python train.py --hidden_size=128 --norm_eps=1e-06 --positions="rope" --parallel_block=false --learning_rate=0.00414 --weight_decay=0.062 --final_lr_fraction=0.1
Each number is 500 + 50 x the weight over the matrix's rms, rounded and kept within 0 to 999. Layers, rows and columns count from 0. Numbers have three digits each.

# up: layer 5 MLP up, 448x128, rms 0.155, rows 292-302, columns 0-127
# down: layer 5 MLP down (transposed), 448x128, rms 0.159, rows 292-301, columns 0-127
up292:439533505501510510516478561478486477516487487504547494472535527495503484475453516432532450505533492486476451544503503547485489459485517485503475426460503469476509547560513445482548509505530500491479506504493525445536504519479469503518502528586520527456492539517494525434545516442540499509445506474509519492506465513486478478520558552521495542467496505488497540549483506524503521490491
down292:489465491520491486519558481423494537457504492461503504511491480527526514500475481550476499467474515486554473469510495510478491468501511499493546517530509487543488442454514456532471488524532526493420490490501463516464488501543545500547510500468523497497533419510475452522483462526490496460520607497479459517460490486509439479501458478463458459505485524510457484499516490464514451528552
up293:594465461525425547408413477474546546478534514602504472381531460572536502402443520516577439455482576509516569564522474568517575504406456529565486537481518497571530441541497508547577542508660523514426465521541379436342526497474487437558458460566519588580521522559526520553443466329423517522485489559396470503452483420496495515493488494495549587398518523526382468523468577571428571578586
down293:438481496421481535510503594571632562439495519564525450504564475472583459487454491489605469460559612517402471583642531506653467533541505542511506421485495514570456364536603443470516432500503607494441514457492572485507481426442381578461490541517381450445431590557438486540500402532512456487562544490491505495427434466455442417485473409441470524501470517476461505478593497542454514443585
up294:426430503517553492476489510479519470537520571449455504416482522472470620464451535525579532438412517416439495479486483481468481418461565517548456407578596555516508452567515459437435533491515544535471403539499561524408414530512568528507454538484489530477456519465378493413515524351478526594510449565505448540473540442431397487468558530478551529515422501578559516486453542492511479532549
down294:445570576554497513512525409528516507463494453501433527548458538533539501453585514455482527534506455455475438448504529474552473581509498422564535450505467487565528499508524450462633523552459426492463523556514480509551471437454452603469505555489438322459471455528420561520537472582416518567484600426480495512585436463495531462466541539444566566507408455477480439558476525490518503470462
up295:476484496512455613503457534406513541515539485467462441350489463482452590516442485505564572530528405426508522542578512508482469512428508530566535574606540447491476447541447471486580434489476465516531514543438518480467464544620472415603490567495516607510447496569535430516523427588493546526491485524523537439543532461563447533478693449505560423596465560421486447501506522511483483401608
down295:503433434581434425510495381498491621483542468558573594614504583551527481543488450537495552461528441488492517486617458560510517538556445553459511426507592415398519519389552541449531497482423586536530432450551544538528441563492517575386534430453451549540533487559487665439527521468495514468498582470450488501480447552459522454484422500505528526499521520515507491606510470530488485472492
up296:531494446492550515482537519544516487525555471459469517504455547455506483486464574519534510542498510487507501442542546443424454517539575550453475499484489460529457496510477426525542501425487482493486509513541589547519444519533522469541500463474456532460510525467486531470544593482432464567453504529478438494528454501485499519597521452523525543476471533433552503526504452616533514535569
down296:486502522491474580504550523492570556449563488618515490423557439525443444505521517539425516539513518553564483507457414523535460473528469463448493481510477443478547468498515516436481484432550479499475520487521486494551473572440485533372501505473562505512494453465426496527515483462485498499455469416511495435479479451507501485461476451486510499550486554508463523523573479462460502497471
up297:466475462475577540537520530531481452579540576511559476444448460580535476544479573555507496497493419523466514524564485465460441427457534564460515448489499515506549522507492423398464498502480539473463526497497502486489440498528567512529454506544514488570550468543451518489555433525521583488477483466456529429433567494493515547526538448591523530562540486429509522470493481487545553515455
down297:455502481448492553543449517498447521437495495433482478512518415489525502479529485519502511573480516565534441520435512518525525491447486500473508512512470495511526420505517537514477463558413470518439431488520462522551548441485551498516481534482540458529507569545484540515487475523532470536545425503556539491503534467499506418591488427525421553495441489496461481570432520471491469564470
up298:470479480466365469535537463464595560526359547615500523522373538439626613509549488459575458486446444618487376634487517477399458490438562473503445454545501646561530552476500601470488536461487523508531606519487581589505470574454477477523478454459431579510485558453581550437504471495403534400435459500511427513549409415434381512437605417512465604569432427553443446449386440581601584469450
down298:443547538480483616474484439427288447450576537437510371630605470527489361452440467616501459489450595422564409465595501584549478497558599523509607483582644408413469491504534533548443615602544426578544511506504569462454500504453591489478527576597533478501540549667320480466494524531433469714421459483557565529435335417494549637469560407565460472339477338415304519350463598467519444457465
up299:509500617484432500524466483406363429574489506557499456518515542408408695495460432599652437514623484456405625587489528411510406502532540461548494475604434457549460451440564534565445551542383618544545473542520529494586526569501480483604519559596400635492589608485469612482499447445436610418467591587544432538520445448468525546531612578526529472519551568356467452530476572462516493550601
down299:504492291499473620536373572483528583509486460552497524656530444587566550512529472325504485583499484497524531584498498433420522522543458559471558578520437506553481547443371643521559641552555488562410393574618444540563536482536456355506501596564468468472576473502547479461456562490472496528559490453438512385535441450425468630516571416550435497524434507578509473481519489487471450561523
up300:534503492544442629465449503507431536578543494591524623514543548557542455491511518437499531472520538454536484449536500538542512474465473556509511538510538515460513554486481545541537589505413488514472537511515600481535516581532533534567563523520487481469519501508512454492505509464479481540491452435476452500490500483524460506476566574494483471424528482484483551469510435561568534493484
down300:449523547420464426551529475436435514501440524448545461483516433504472472519567476480512492528512536498496520540586558492479534456511464454542507487536516461523482432564464535518502496473510534560472514452482500502541450444487482518458447506508476505517511463490450564530510481487495522446546443493571521482440449469464488472465408445554522468502487506506518496460450586493499459447553
up301:568476525403473488412484485453428556442509542624408508452514523608485490546386517438443421450434483518489493526516509458476482487541566451494528444501501510457486583484457466475556452560532377577518581525490496420437402411534489638539443461476482507462575548568473430461484444449575399602585490472461518540535501489489595456492511467588487446506470436475556556462553511572504547449561
down301:512458514532548522497500519506495562523578533527479491452541536608494497500387475495459466606643503460500571544470436367472521556502483512582606444509546523434515457475559516404407466433425496581543433485567401510525546639399410503530507569377568494469477496529441560377513515460482487440536480439429551577507466528479484416617573559481471496553481468553500493414394539440461413493489
up302:489490522509507467493486445516596525539556499445458494446516529489539490519437530436505498534528459507522511485484536499465428556513525496455438491543455485535392572541507471432475544522566567519491473460512493505509482426499436453502518455465524545491516470505480546513444516479531515522524562503519539541475549512500528548558466482457527569484516495509509482454448467548511531515446